python train.py --extras=["some layers without attention", "local attention windows", "exclusive self-attention", "normalized values"] --beta1=0.93 --decay_shape="pow" --doc_mask=true --z_loss=0.001
Each number is 128 + 24 x the weight over the matrix's rms, rounded and kept within 0 to 255. Layers, rows and columns count from 0. Numbers have three digits each.

# o: layer 4 attention output (transposed), 256x256, rms 0.131, rows 245-255, columns 128-191
# v: layer 4 attention value, 256x256, rms 0.143, rows 246-255, columns 128-191
# up: layer 4 MLP up, 1024x256, rms 0.148, rows 0-89, columns 128-191
# down: layer 4 MLP down (transposed), 1024x256, rms 0.087, rows 0-88, columns 128-191
o245:150077094104114100120067153056117136187136079095135155115167157104112142141118155092139131180166123108089135113192164063100099134115104096092125150127123123106178121174138113132134141136155125
v246:153128143125162114141139105143099099111104165166139169150131129162134121126136107107137128099139126127149132139162118154145157158118096119146164119095115112112202107128123149133126148118138117
o246:111131078106112127133121137083165138119131120129161057124139101113101143128103132146098106175124123161091115072129138124131087124134197115085094141113126135145160118141112123160132129159099129
v247:153111141123124108113157102141101159168112110146141090135109111129114151117107106118132130103156134097077108147154121155093102155086121151151119111104173113108162083123144109191131142186150095
o247:133142115123147208160098146104188106086125149124130187094138175161154104149153150122107091166127137169165142104103095152122164115162126108097176155123133063140125138148101139120097099071092133
v248:132166145145119136173131132122121129092137143103143125071146114096112134117120145107127172141160142178169100105138148153140170141125149122122119194150130154114080136163146064140152158127133096
o248:095078145084065163143123131100115122141134081134106087135200100134138141119149122139114139125089056086091146140125088125111109147122089132183146116128139099154119105077114192135104140070120143
v249:083138139155130138146129161093158122090154112142089120172124164139113101107106155124117155125105161108107160083154150142165181108146117161119178120108153092145099126083126134153143113166103125
o249:140127115124136121149148116197103093128106167099154162121191081124135113130159107169134104120116059126165063136114133121108097157113125086138088122096131147078188122118151126111110108104118105
v250:101152158144162130125113096143174130186138127116078160107163101126123146164160134149120130142138112115133137141123123146127135126147120133109134139121117169124116168142116109132123145126112099
o250:169130079133088131165150166136100133084133130151169052139120109150136118104107127094121109092149109107129104124163146073109148138106122144138133119159146083121128139079163144116092139122128138
v251:113086104122155164142092145108134165105106086136081111150070119119093131169141115153137118153112126175097168150153121112107115111092137119124103137131139151121089113145172087153113093138137112
o251:157206133137108099092151130143138093146139166106158162066176106134172113103107140082076070081169153081134138125120117143181134130190092112119139162121123112121137183145118134094139124097137131
v252:158094170149106097137138117112152100133124114123094169135122165124092145159110142151106174155127125090146108094161112109104094178122077131118105134099132175156152155143125119085156133137098178
o252:100164118116142147139144172178089151092130127122122089124126114139148097110135107109143057096151120138128147172085165144141162115113157141143190128150113092119107118129185144163119136139134087
v253:094120142099149144142146131123080134094136143162121137100089131132140109148134145162110135139130106131132124152154129074181104106134140163127137151141114140164117116143100131130140129138145139
o253:140149122212074122106104102166152114165080120094161119085169091135141142113082127081121128123122133115136159109073114162093136121139106095111134085176119142132102174182169081138135124112118099
v254:077145146135160153134084128153152157109089098161102108142141114129134102099114134119130160141132103151121135121112158142110129169100089168160114165105129152138126109170109163134115156146121086
o254:160093112151102140096146121096145102129188187104133149123112145113118165124141125121095112116154131119166124145144113094155099087151131082094126098153134161129161163106157077099134096120145169
v255:124181127108178153144154122126152166146122130074110094141133131134122154113122112108185100099104119099188140118145116122110140106141109162114100089184120154145146157142089101125150175174065153
o255:173079132137102106143098159162152070097148175181139175144139113140118095148153126173070135159153127163094130107117145120150122138162138112140144148072153108097115082110174122139120104131186115
up0:140169118158075124144226101130132106046136120092096158145114055117126109136104157142131140157114076051118184212129151080092176126088134078082091132106108168161112104095155091124190117078097144
down0:133121120124131125127125126132127125126129126125126131128127124129126127129124128126128126126126132131128134127132131125132134125130128129126127128133133131121126131131135133128130127125129131
up1:134113125121118145141098110096138154113104136114135118150178116118116113122119144119145143109151095108148117100146131088173126106112118122162098086140092127123137130178135138122106117116134132
down1:139083149138126129131110147145167096107142127077091089140123146146163181118133083076108121139111133090129130142121157183088114129137141138109114124115131073104134147141132139161136083166158146
up2:130103115122157141172121105156128093152131126139106136123122106106112128119180180122117120141105147189149149123110158137130126127145109147075115170138152107154180134094093121120114132092080089
down2:140111077130103083141093122150114126162119177121130133185136127131139115135138119137165154120109105111124093125121120122151126125149121124141142104085088123120146117148123143106129096098149145
up3:109155106128136116119106121090128147131139132139150120139072116150106097107164122090088087109138072137146127118168166142080167124158095123134108122118127154153143140153125150089088110127104107
down3:101129121097155086149112104085130163104160136165097129133152088098166103165096182129108193074171088102123136131137131154193147074108150136154116118121139070131119169120146118101124088124121155
up4:128134119087099113085152088093133129165146111158095145115124102080111098122121157112131154116151121099140157139111166143112097132137165139198164131084099134129147169124088125112134109117144074
down4:118144104180173148087095132110133173129156101116118160115142145145120159135132110155106100118131139122125120165138172103127149152113118129115100130144183092153147143102157121114092108095116103
up5:164158118129105129153111146104121107085120113128124188132122128104152128133148141121108111138121152098141069110097150134133137153175137153120104090147133143135156147150133128153147104127128092
down5:149175134144104130127092157185115132092121127092093183139104146093142130064141184098112075115127099088160084088144118117175127048196130146091084123158137113142084167151138195125121119123136131
up6:140133144156097124099104124089190082203117094166135201139162157100114106095148125141143107125109159102145130160128122105195134152112154172116171136122187163091154137086161080173135089105072118
down6:127136126115123112113133130138129127129131118129124132131126126139125132127127131131130134134130123125141129131128132135135120134129127123130122137141128133131127138120127131131126131126133120
up7:145130131132149126119126135130156130167114115155128142121124119133145105136129139142173156131126124152098121137152116114135155144146126142090139158122138144120128091129104143075148117119125100
down7:126086160157150162128135132110146147117118099156098123139150080134078114118114146123146150160153123078119136143150126127164154132124127120156131104159079084103142134134131132155173098143151156
up8:162181154118105140126178087162114025139163098167185159127156137123119123092192076185186069176104161074099151148136178123119127033135125138168145081123097142047064141070135087078127178124149109
down8:127122128124130126124127134129128130126129127130124127131128129132129126126130132125129125129130123125127125128126128132128129130132129127128124135125130130133128128128130128130129131132128131
up9:109129167126118145166105144093195105128131143143131135165120132141125132111122151129107103141121138099132138130119135132142123152162115132135150158141135117122125170130153133135145131123113117
down9:131132131117139122112127126125138137125122125129139125131125138122126134136135123129129125132132123130121128137127127129132135135123128124123132123131132123124130122121129127129135132133122128
up10:124127103159144138120118145127112138090149105127144123119121093102151110097125095155107153134123146131103095123091104109162097114128119124118109108096156127094099097103124166115114138121139107
down10:127118102092151132161122152131056128114109098161097131129160112154128144167117093147133106103149197133150178140130116113149164135185158106089129123114155120123138106172108094128181152137133184
up11:107131110136102134102133106112097119117160165116156146131156158184147141138129104146143074114101147120127142107071149118156115178123104093141141140134112109148120102160136137162129138097139136
down11:137150096144138144106136141160173111107150195137097136146152098121154144147137149167101094116147152173158151088135035143135141142150115074124085108079114140144112129173098142143155123073148107
up12:121134175129098161113097133108122108153146148143149128142100097129126110093150174141121146086147136135157139108142116167158154127099130108173098137138109151151142128186135112102126110125141121
down12:121168092124119143152145060115111127112137110092134131051099153130131106159118147104108184124160093128142117134127148100123097125156137104166134129109150096074134107113114134147169144163047126
up13:115115141125142120115148120133165151094120105096158108099143126088128141079129157134146098153163139161116097189121150107143086130101131136083111147134094105152129126123105130102139131119123135
down13:094121136081115092103189183159094148174144088123110134120131147149112181083094141128202111121151111053140130115082136157103123137145125115178140135112109154165077099107100103090091087125160139
up14:139115145124093088108125114146120138095150098110112115082134114132070154114140151157109075114113134099119145164122115151099147119108148167119127167143102109142141122141101157123091098137122105
down14:152155108085175127111136105189096074105116088152112072117149096125088063124135154088083091092140114137146128104148108088108144161152154169146121145118174111157133129154148137159154174099110125
up15:121107133106100142142124105083132149156098151137118116112117102111170113144106137132119129099136135138116112138125147117110166138142092156103102148138155131158121164121138143130147153137090107
down15:124148144114162128142097106164096116173136099126127170110118088054113134091123142126064103098113126140126141087109121111137118133136137103072121098111126078112157123145129102172095132148131141
up16:178128123115153130099181157145131105117141091158105091157151096072131144154119123099139107141127122076150153175105121119122140168158092150116138103134107148126144124130127149119148118113156132
down16:125144130125123117118115136139129136126124133134125137133130117116126129127138134141129122123113125135127131122123135109130133120128128129124134109129128118130122134132121141139122128132133139
up17:141127131119128140147157124117133147105096131137130168152159141155136147076151113121084107150120163102152111121179138145121119141136125132151120147129124130123150117146114144112161134091104102
down17:163136122138129108123162137199148170118073138082130125120147124102135074108120098084126156098088159136117118099134113147103143107161135134148095116106112120113136112165126145124223095122142148
up18:135127144130096136107127124127130110139121104154124098132119120135090174110135129135115118145140097132133099142112151112136106142132111124147121134133113161126154147175121113152147105110159135
down18:130134129154135147138111152216137146121150140101133136092156166133123105165095156151110101139129131125108108077094090132075143119135160126134145129108125096149125138165129138167144060089169108
up19:111110135107127194166097112110136149130138140139112141116110164081081125081111109108126145117111135073110172183149097136139159071111111180122113124137136122078158160108103067107156125129155112
down19:118166151107143098114146119116132150166129164142161139116116163151128139090159117134108091109124154149103181129125141124080102118124121105129088126100142133119144110111092108122147108085150122
up20:104133145166181116127119113150110137101147127123152164088135118108126133097122162123176109128092105138115108118128131124146126119120121143091116112153115102154123159103140128150085129111160110
down20:133099137157143080133115109159110152112119152114101107124124103116130138182088102171134113126132139107124102128133097127158171121164181137130113127085128133110101136146124160112101174156155090
up21:153125152148117111116148127085138146134150128085174107138122167137074082136118188138107109123130175104120146144100136132110138134104151114124132113108150143099135126135161111122108092146087152
down21:126128126128131127129127128124131130131128128129133128132126129129126126129122126131130127126128128126134128130131126125131129125126127128129131123136131129130125128131131127129126129129129126
up22:110098141107108133158124121102142136116155136128131162084146110132161097117124145119128154119121100105114133104132108143142127107118131148137126171147115143130106136107146131144151116130102127
down22:151110092124111097167138146141132120127154125088101097145148076183150109063149174093102107115165131158117129099088068065108125104181140131102144147150177051096074080114112127127135140164146144
up23:137137085112137117163110106116115125112106086164138131123141156114125134105112134162118177134101112100111108127101133120188104114069130098146192124191146147136183111190112105152073114190155125
down23:135124132128124117122138137142130128131121125131126132127125131132116135138117132135135130133129134124129124127132121127134131134127131133124126119118133128122135135131124128125133126134128126
up24:111166137125114153131119119114138108115138146130097117109091175148101132179129153138112101124146152138106137130163145150102168163115136104174125136165083132149127155119116148134166133192141127
down24:115149108135140161158102096148141097132091107132157159132116128123114090148131126122149169115119098114185157125090109156118120079125079093102148090131102074110142159119131088126148134125141071
up25:116106152148094098098127075107105135114121150156151140120133130085077155137132132147128168132135132144123134168097107113140087123117121148115139134136101098129152142114133140163153120199114120
down25:105132113115100147123182132119155125106113139080124155104115143115150117131131125116120131131126117112152133137106084082093097125135120093145115134144156103123176139123139124144195152158127144
up26:110093087130112165155122130123144136158120180072151160082102057093120138144141152114112156103132116134098116159102143116171123137135129179098149134129094121133123102118104093150111103150181131
down26:152115167054140134126113125208136133106115118128127121132104065144123160106149141072096096125146183167162137126144058146084100101146099121110140148123174153096129126140123094143168110125132108
up27:133143123092091142101089132144156116123135137148110085103128149115131146138077138159084149129145102120130139115154121122163123118123092129116099118111118134134145131126134132135104138082103133
down27:142110154109092127104132134153135129155134115113105109128141150137107094126117154092118114096143139160118104092169104120146116189147103158138136124112185131163117121151116151160136157101167154
up28:161139175134150095118126111117141102116117149119104103145142134139141137104169119124118145146129140130130106157148121134152105144134135113136138108136087142112091122138120112153123141126112117
down28:074103115094123120134117162185098125120165157095149141112189089159140141128121146082147108098132148137106112064154090085084139144181131089176093083098132113113098087138103143157104138125105127
up29:118162133114092135109112142119103141126153125090152085120138105113135167155115127144122134097115134149135130126130105129127148118131133110135123123161121141147150122158137105173111158154135116
down29:170103179120136155175127141150110120153113155118129093145140110136143139136118133159107114116095086098126140122170119086122145086161145103145114149121145170100145170133114161158135094137163118
up30:121126125122163160153162132088162069114121118126100151131126124100168145133150126132121093117142103124158146140127129086127150172171143188110134121120116122111090155079139122135094122135126145
down30:099155128157099128127149154133129122137120142099104124089136119099127117118132206094118146140083128157133136135114148164119146139113127140152159141112124082132100111084133113113145161138144110
up31:158123132125145098126091167121114100132099154112108116144142149147110185170106139152148142177156113075151152135104161098093090126115138214115110158122112100122134067114143131135164158159136120
down31:154120128131120131147138126177156092155169122136133086107110135105174142104091123168118115101126143115135119125130105140152159111148173107158126117150129160135127111120129144152139109113124087
up32:135130119114142135119138114146086064197135116098098120115158118122135146149120087110147115124162177100150163128098154134156102123148171112132103143083103174126159141126122088150156101123142121
down32:108153119118123085143150110156075103193132140097105114104102137089166131090097117157069166139164147100189144134135153124140153159104080178092152121118144099098079075125150109078130126141166159
up33:149118122135113128147151090114096109136132166156135147155101137129116156075131159148114108122106088105125152132121183109118133127153079187127113112111121124124121130124151138135110143118114144
down33:089115147137123110153157110110140135161167096119163124140103126155112076147156131121114160126147105096117106091117087152132122128129125095137101101120127138120122092087166111173108112154144121
up34:144149140165160148149097119162139136137188140115120132165137153121136143121102101130122148128118092116173123119133148148148124150120126166160154127173180133172151132139099111135120135137124110
down34:115148161124155130169156145158135150104111123102143165114136109129095133114097127153164153163109129117134164060150155095124124063131124133132163170129164107113145132150093094175139131155180130
up35:159106118161101121095147064128127128131125136156176143131118134135133141117150085115139155121119145104147107117114163150135108089125134097122138112155127153147131115159115116083169150097116149
down35:167129155127144098129101094125141129139126099065161151168171132152121154121149157161157071105158092093142111175150163109128158119089098120123110074073108158083128112122095170163160150114163098
up36:118144136125119112142142107127126111132105117139141118117133136134136116156143154125130118130116112168105163126136137104141058142134136125108126135137116136146151141137119121135138129106143133
down36:115125110106159144113128109163127109182060083100101178151114095160155115122082164126138140120128185126089152096116139123114101148188169100137100116186128116122035088171138142186131139071124154
up37:167139138115046145153151146115118096103132140133143158196112189087130090100101148139067142071191121122133105185106137145106155153104139171121097111141098174101122086117112107146090106159136084
down37:128132128127125121130126127128128129128130129127132129129131130134126126130124126126128126124132127129127128127130129130129129126128129124129129125127127129132130128126130125128129133125126127
up38:116116089137141131125123151126131133126077116146137085113154122119123123133109131122110122110123128107140090112142106126153154124132135134084116133165121171101123171128121087076108151124131115
down38:155127173116174131127052165159105144119131139168080161173149154148040111151110103116157129136148139135119094098104131130070179143132111104108113050175157102101088115108128137143119128104126098
up39:106156127134128096127153107107144122149147129116125106122137168104116104140136144144136150142127110174126160124100148098118111098105130128112095117131144151114135117148107155132112148126144134
down39:146128138123115114105159122144054169142118157123152121102097108137112134131154115127176098079129123141153097113104090102128090148094083114130137120105136134113128114134108088142122155163106110
up40:110115126136117145130122134107148113124106191116144109150119126138098134090103145094113122134152162129095142124148142107145137139149141162136165134171137140138142094179117080124102121098142098
down40:099156143112152116083160116174067126120134141131115167164121135115123116120124106109136161104141123137162152069102079176085140116135116136132166117121144132139144133152093131109081128152157169
up41:108126112106122138137165099107155097168115153164165102140179154126126174084127140147122097158128144160172128134115140122100135090133146117151125108167115095145115135104133137092140157144113143
down41:138139097154169112152109128184136128135139165145116117164188088083139131082112128117139128123126123130099112116161147129088135113111123143134079127114124139115164148140144103138108108079119154
up42:130110120140159161160106134133116074137115144136124109083114116073122149146109171165063110122118137153138122154165144107153115109090154137088153121151154115110125144105153092129133128093141098
down42:160110070141121108129158068129165142097145154094086153080182104136104118180167142148172143137149164113096124141140134160166150079129083111123131101117137103134127150131118126099117153154120162
up43:137139127097141106074126126093100125090093114159137120142130145136144112125137136108112090155125137122115081127145088145147146144127141120132187146142091101155143147110119150132114137153111153
down43:134149115147115089102081162125112169156121098132138085159162099152135132140184138072138177092126110146111117151136133127125091097141170099126121121115192116140124140150141129166130070128108097
up44:115080192129085255098077100165133118113124122131072080169124118143182169117141132147155181123129165065123163099221121059154111080116043155125120031165097091122115070121099070116118091124122158
down44:126125127132124132129130130125135121133129123132127125123128133129125133130132131132130128127131127131129127124132129132127129131123136128130127127132125131124129130130124127130129125128125128
up45:103158101172119109138170184164143132101180108103152133154158159045148115112164144159130113120087154087134143129129128178181143119150068179146175147099128113162155156098111130078114127160113134
down45:131111200118143107156127143158112124128111161133131134108113146105123128149112114147088132151120145106155086080097073108112131127154144104094152094108148138137135128124128161133156105178180155
up46:174131144150110155128148118144094154141122155099130132104134140122139125150148121169077123161149131129107139165120120109123118134160093141133138125121131129169184151116087144104123093147117131
down46:144126117092127146112131139232133130179130139164112126149150068143166111118144145122124056110132110166099115100103118129179127087160139123123103147171116138173136113183138179136160097106101107
up47:094137092133160157116118134120112137116147133112087157146135123125128135138148150123151118121114074146091121148119104101135121110135148112104132126116132108132108164081134114163132143150168164
down47:136123112100110175146162155154090100113093134142126152119152130127169153103108134182127120096125055176141133135108102103131117134128118079137131126130124081160101083168125100176126169156148155
up48:151136159144135125126147101121095146122124140136115137100098145134108141106135105121135112142128128136110129085137144134123124157133100144142118117113074154153122121140136113087133119106109128
down48:132124132098131132135084151173158135121142131146077073123145126134077151141113152144160128134138162166107161093099090074108123100106107137144119114110176098157117147108128154156117166097162108
up49:140128133153090140114130118139118116137099121145132130118123143116132109140129131131113193095108112099118121126144126102118129118126120114118160142148109184137107120116111127120149152153124089
down49:112109131082172158082139168242129105143111090107080114113146135148171080113184112137152145103083116176066089096097089170121172095141142096140176132094146149125097100164130129082150136106125127
up50:088144138150141147126107123125112145113098151145147104176172150104098107128118108155128147128120131121149142124128144142108149111121132146094088128152138182116149116120141133101044135105128142
down50:153145102124107091124114079160135139123114081105121127111125122128125138150162105129130109090176093153120087069156120106152131138144115159111096130168125126126103141116134163120154140132145112
up51:126124119145147098106159131108157146105114085094110154129156128123134128073086131143137139132160124143164117156100125145112098115125140124131146091153127136118147139144159112128146147131143107
down51:111172149142150065105115158182107162105066094073076135117121138079081113059120121112152183083116187108109118124108104136083142094114153152124151054114166112173124122158112135141062153230090069
up52:124117128152164128128122116147155112135157138132103122107147154118160068110142109137095112143121147139137109111132134158126127072112115129117125160153110167137170132114117119157135169143116133
down52:090163133116131114141137146128136139069117139152070120177096136131134087169080139102098111113155155136159129088150120148116210128141126130126144109133138129153113121157140133129105129091152116
up53:143143146149089168135139141127109140143122124122127091141146136133131133157134092155112127125140137082143152137145145115104133113122167143112145160089133155135138158169112124133126135185131135
down53:121155142159143141153119132141114142114095141157117147151149140148106143099133123124146093149082088133119141154165136145047148133117080098117079163135098124158190138183131163117175044134130142
up54:119104103159149135106133104088139143142112112150113157110138086118123104124093163107127102124133114103161107111108092171140112054104159120141130131128109100146141082084101132121150129139131139
down54:138101126108112136137103116191157132143124161136112105182123130118111061137104152093166135135126110155150069098131120116092137096162150124128139112113147101140112081173116144185161149139128142
up55:132124100156147092156119083123113143100117120130116107119156131149143127134103136134125149105112098136118135127129162105110095140174085128143142114105111110140152145123155106146134119110115137
down55:109150124088139112112136110185148151149179090131144085154114064130126156099083119099134109051170138093154145154163086135168121085149116087123089125135133142147148124139118154159166140103136094
up56:136114168137126105131157086135117119160100119142127115184089172143107122139125116139116111104103144114125160134126152137136141142146134143111093154112110130135143134102118161100143083161080108
down56:131116120156185119148131144167132134187110124140129139096118158141104102103124162111074135120153135100144096150126091130129155125110104126097115147117113127157084111109107109136106116092139125
up57:124121125119101145123095094099140120099122122146127131190121155105148132133124121130136109171146120121105139095135117148157104194101148124131098119170112092168112133120110170110171115148173155
down57:140112166106150122127120148176116140144092144121125090138133121099133112144120118141136157110102146144119128144145112119155110131104134098160079115095156150113102109059114167172147133133090105
up58:143086147115127167134115104122161082125122107159137150128093137114124137129137140116122129135099126139161152153087149124133112145142150108123144117070138150103118153143118126152097110116116111
down58:130129116140142123134130125136127124138122121122125119124124129136122129123128129124132130130123123127134127133130128136127132125132122131119121124128132129123128128139120126132126124126128122
up59:108120117142130145123118131108130103092104138130105119113104107114131131125083143130158135143139088093106084144117185109121142097145087152119134105159123113136120106119122080129124174092120136
down59:090105133192089158070145120196152144121141110124129104142138118129160098152131121099148155127172125101148104134138111100128136093166145086100100099128089109149130131162153122143157117125165152
up60:143149151105133102137159123136150101138147147144123107092146192151138149091136128124163100122120150143152133128093162116124118137119121150137121131134110149104142148112152119116167090112133130
down60:113139133128139134149145139153108148134107166125121147151119141109121145151119111140108132179102122142134131126145114136143143140156113156106128101153098116170101156157173139119105144115172125
up61:159133160122141105134147120159117111096132124174137123122084162139156191142149139129099131153094111096088130155130111140129120092125135116097116159154156204134133147150133140155137113157137148
down61:127127134126130125126128129128131130128126127125129133125129126127131130131128124129129126128130128126132124127130128129129129129126129132128128129130122125129129129126125126128132128129128129
up62:148154189119083109083134193118126116125156140095124184100095135062117135124136147202112110121132110123161095192165214135127157122106104155116177107091084130150103161080104098127132103151088106
down62:130129131128130127124130125124132128125124132122127133125128130135131129124125127126127121130124129133124126122133128122129132131128129124126133132126127133129128127128127126124127127129128127
up63:146135116140105105092140126152146164100152120097138100090107144088154150155130157113087111137138135148129104112139113086125129128076110086121126131116111077101163145113119140095142130117161078
down63:143082148129123095104111099156092118135142083127069141143122162100141127133109111119124100078118149121139159105139138151192158150114138153143105093112118142117081104115163138114157124145156081
up64:160130121144118178147142124107148092131116150147126144129137116151116162125143123140123171098173128134117163154095174156112154202135128123108094082128155135124115141170121124166078108153103146
down64:118127117116134125137131144088089137186106125152135111125117159130106182133121130125171141118137113116155126132145151138104126121163117080167108140135159099139103098098168102161144144152123136
up65:106116070135113151150104125123092145095109132129121119097088127118131124051083113125105101172118136134132153151143118156172151159140117107093117123110141083165131137118160098132157152090126095
down65:124132114131149178149109156150106136135121129094090119152188155089142129150115144103124133121143147171181116112073098138108124164158146146151101090154174113130108139100163119121124113145123142
up66:177117121101108140087144107116156115125132136154126144164111136088105146121156081106152138160157154133168135142150135148160123118152139139116140164134113144096166107143143162130147178122085110
down66:130127126128127126130127124131128128127131127126130125125129128127130128127129127124131130128127127125128130130127130128131130127125129124128129129132130126128131128126127127130128128126130127
up67:102146153150104147080103167129161133138138164177143102119125107102095096102061097092162083147123137128169142102192152107145106115118157125142125186149101131110137178083131142135108121135123153
down67:187132170102168127109111146132150130144109135153097165139143147101133101157141093147098124075134148135145098110082101155125159113168095094077068107164132125110107106108104111159104118148153136
up68:145149119139115117115117116145096131178093147147169139120116132172115134117101119141119132125133125166115130122126103135131131123118139128132112114126140127123121131133099121135121108112148085
down68:130129130134156119129114148172144106136106163148162171168139162170143088135108099100169145141113109161134154117113118141142169090184108100137109082150119148154075110101118143140124158125174106
up69:106124120105180150108130145095131168098135133141109126130149123127120128142155105130108137132137141156147141128132127122116132121135130114147090128129084151117145124136115134146133122134172130
down69:105147107127120080135102138207129057179128124144050115045096148144077173065086173085155126117167086091199074116118083132189100126248121108126142128191202134143059180174138085148147150121148186
up70:105085095115110105120151126121120139135168109122167092130148108114104104145109110179139174129087129120142139133158082193105136142131105153127132132120142097136132153139131112153128148151127128
down70:113149088174117130122114196101147127115139174125151114143151071096177130154157114129088120105150154157149110088089127177139102095167170120156127158144176089096190124148137140082069161134125091
up71:140133121116116078106162121145116123120169109122105108128155119150151126133140168117131147148138145119087140107119115100116119117082136156139108128130091138111141178138101128140148134112169119
down71:114161109116141144077143117136151105165107142104117115114120130145103120127125064125109143135126098122157120120112132133146082126121116136145152134158113075154160091125129128149139116123067161
up72:103152096175158109115125129138139115119135138142154103101102111096153090084146128159130148136141131144133098130105086102146146108143102149081134164134135120108107143149092128143125156155156107
down72:151161105123133128117096139180073139145096149123105126137139154174105153129116120144091088067144135126139135100117120162104132134116159105150099162164074108085094131107123101149167169136134130
up73:087115135119116115129123120131145129116121170194122141142100130153119122128125116139081133113149165127127126116097140100103134143140155123141125162162135128117116146131144139110120156114134156
down73:116121084088104149165088118227065144097090126135094126135104149131151101107140122151091130052103137091207127127162074111188202112094208128151116069103138124141103100179121204115097121067143084
up74:156131115110123136133157109134172136165088129129121135044133102143121140122117138078151142128116122111089112193130167139130121181132128126105168183142154155135099126115125161137064111151157175
down74:128132134127137125129131128123127131123121133132129130126134125129127125127124130132132131124125135125126126121127123132126130127125126132130133135128130128123127130127125129128128131133122122
up75:179131188124123172108149135138124114085074138198146124154135124146105146175125095148119114107162135090083023209137135203139097139094117087168124117143092141132139126095106108120116087050110130
down75:131121128131127130125132129132123129126125133130128126128130122129132132130132128129130121128131126133124129133135128127130124127134134128128130131134129128128122132126127131129125129125129126
up76:131133108151162135167113126132125138139154088129136126121137113114131147141138140148162123129125148140125107106125154144127122152166134161149143117110109111121104130110121106060145125095106136
down76:133141069107163090112137145215105133123118135139121105119141167133143119117170132130098137116156139183110095101149091089155099122146090142120095156168113152130129130140115148155157113122138161
up77:126097172144097128153140129122129145133139108135132148143137151149121128124111115122110127146114139121131142153123154146126100132107136134118144126122100137145134122127138110138125118108097125
down77:125130123125126128130131130128127124127126127126130128129127127129124129131128123124126129127128125131129127129126129130130126128129126131132127124131129130129126125129129130133131126128132129
up78:136146125136081119146123138157143155140147125113092141124100096134119124121109118141180142135124120141102127138155128112166165114098096122104107109134102149133129139130111098125142098125140109
down78:149146134103135048086090141148123100124153142168127137127088109108135112118134125190149142159137113113096148113101140113114155108138107117147110123140122105169127127149178090149139067132136131
up79:095148066160135114145135137107181106151143121143132123094120143132098147101126129103116089141082119096147149059115108192140133115129122098121143110106145141090155111075141129105086138141178119
down79:111206077123162098152123111234106166113093126103073104109104176118157140133121091152162101142121156141131161145098081126138134138157134124157103115102131129095111113135097149096170144116148147
up80:139105142154122096125157141119118167194147105163148124088107122124128131138157126140105150151068094121142133151120127142098083084138107124122103123080169187083133091147107165124140141184069142
down80:162108125117158126096114148143154136130108139092123139137113090116186151144121136101095132107150173085142119118119070125117129129109083134114154103158147118113108093163143119160116125173127165
up81:124093144131105126104131150111144122117107129145121131135135116128097137108142122161116144152084127089132126104127135118129103108119117113151152137142139120117168153116151139134123141128147118
down81:144123110069143092116097141255113108098104154100141142108198140116137123115110159158120115108081146172113114132087059130087113120119068108156081147095173095109140092159137167177133185132088133
up82:136140152137141143116108131149167089123117129131106144101136138137114103132146142089114152093117097093113137119139148123114107147134156113108128103144077125152172107152128135102131048147129145
down82:163079139161116133119132132127149128169116131124167126171083117144115122112095108122170116115152107126112120131141194119161097116149119143105116084089123100127129134177122172134126114140122088
up83:147179179066113077131165134109170085130143074140159122080130121159134109152168105111128112189142153129064193155151155137091119114144125153107173120185112106069196149139144137076158139127117104
down83:122132128129130130127125123128129130127128134126126130129124131122133130132126126126127130127130131128131129126133122131117131128124130129127127126127127123127120127125135133126128126129124128
up84:147111109150133082135135123140121130081166129152129100138134101129139107120105143100111126125150121104138156116157098181123113138135145116135120149127111165123138139153109119154153138145136152
down84:125129098097099066134128119159147135217123113097166137136150125108129152103123127051173112170134124172104095099120119103125072142108191130144097092124146138118093148127131111122104100165138141
up85:144112128132111114132163123126119133147209111159090112103157157124111123184119142154120112111142110127116144116168109170116151116124155153134088129143107160152107174095119168103106164132152151
down85:133135111148163138151095170189121124159117119131096131085092147157158111152171150098106113127111138133154120164144104132124103179103131125150105123155114158141098148054133133118088129095135121
up86:138145123129076149153159122109153104142130133132102125111155151109115108121128141113145114114109131152118138130093139079131108116126110150149150093131153136185117164168142077106158157110120105
down86:157106123143135145134128127140161140122111090140050111108144169129133099115145112147143113118115128140129137144135157165081105125137146127125112077151164136181015172146159142140131170191060107
up87:113150120103132110159141117120150178124127140140146179124087134108128180113137117115143160106165145082148079147142090126128097119136145124164150151101138105140188131124124078126128139197136085
down87:092115100127147115129114172155135151149130087159085127152142149091196116153138126118140157145136125132129117110115154148118174111146082152148127121113108156084126115153101138168144103115127156
up88:111134125172137129133172132148106134123119146136119162124125086114129122141123106129142109138137118134120106130139135131132112151120118131137094134111115124160125122127123095113111111117140119
down88:149151097110177120099136111137135193085103145127084131114195128129113126124082151130118128137124178174138104096152100124137183097139112136157118122127166129127130128147091133173178157110095127
up89:128140138106143094134126117111066147106150177114148105162047168111161174140119137126140091134113100100098149115175134142165141093135183146150152143125154138142147107158107127135090152123131147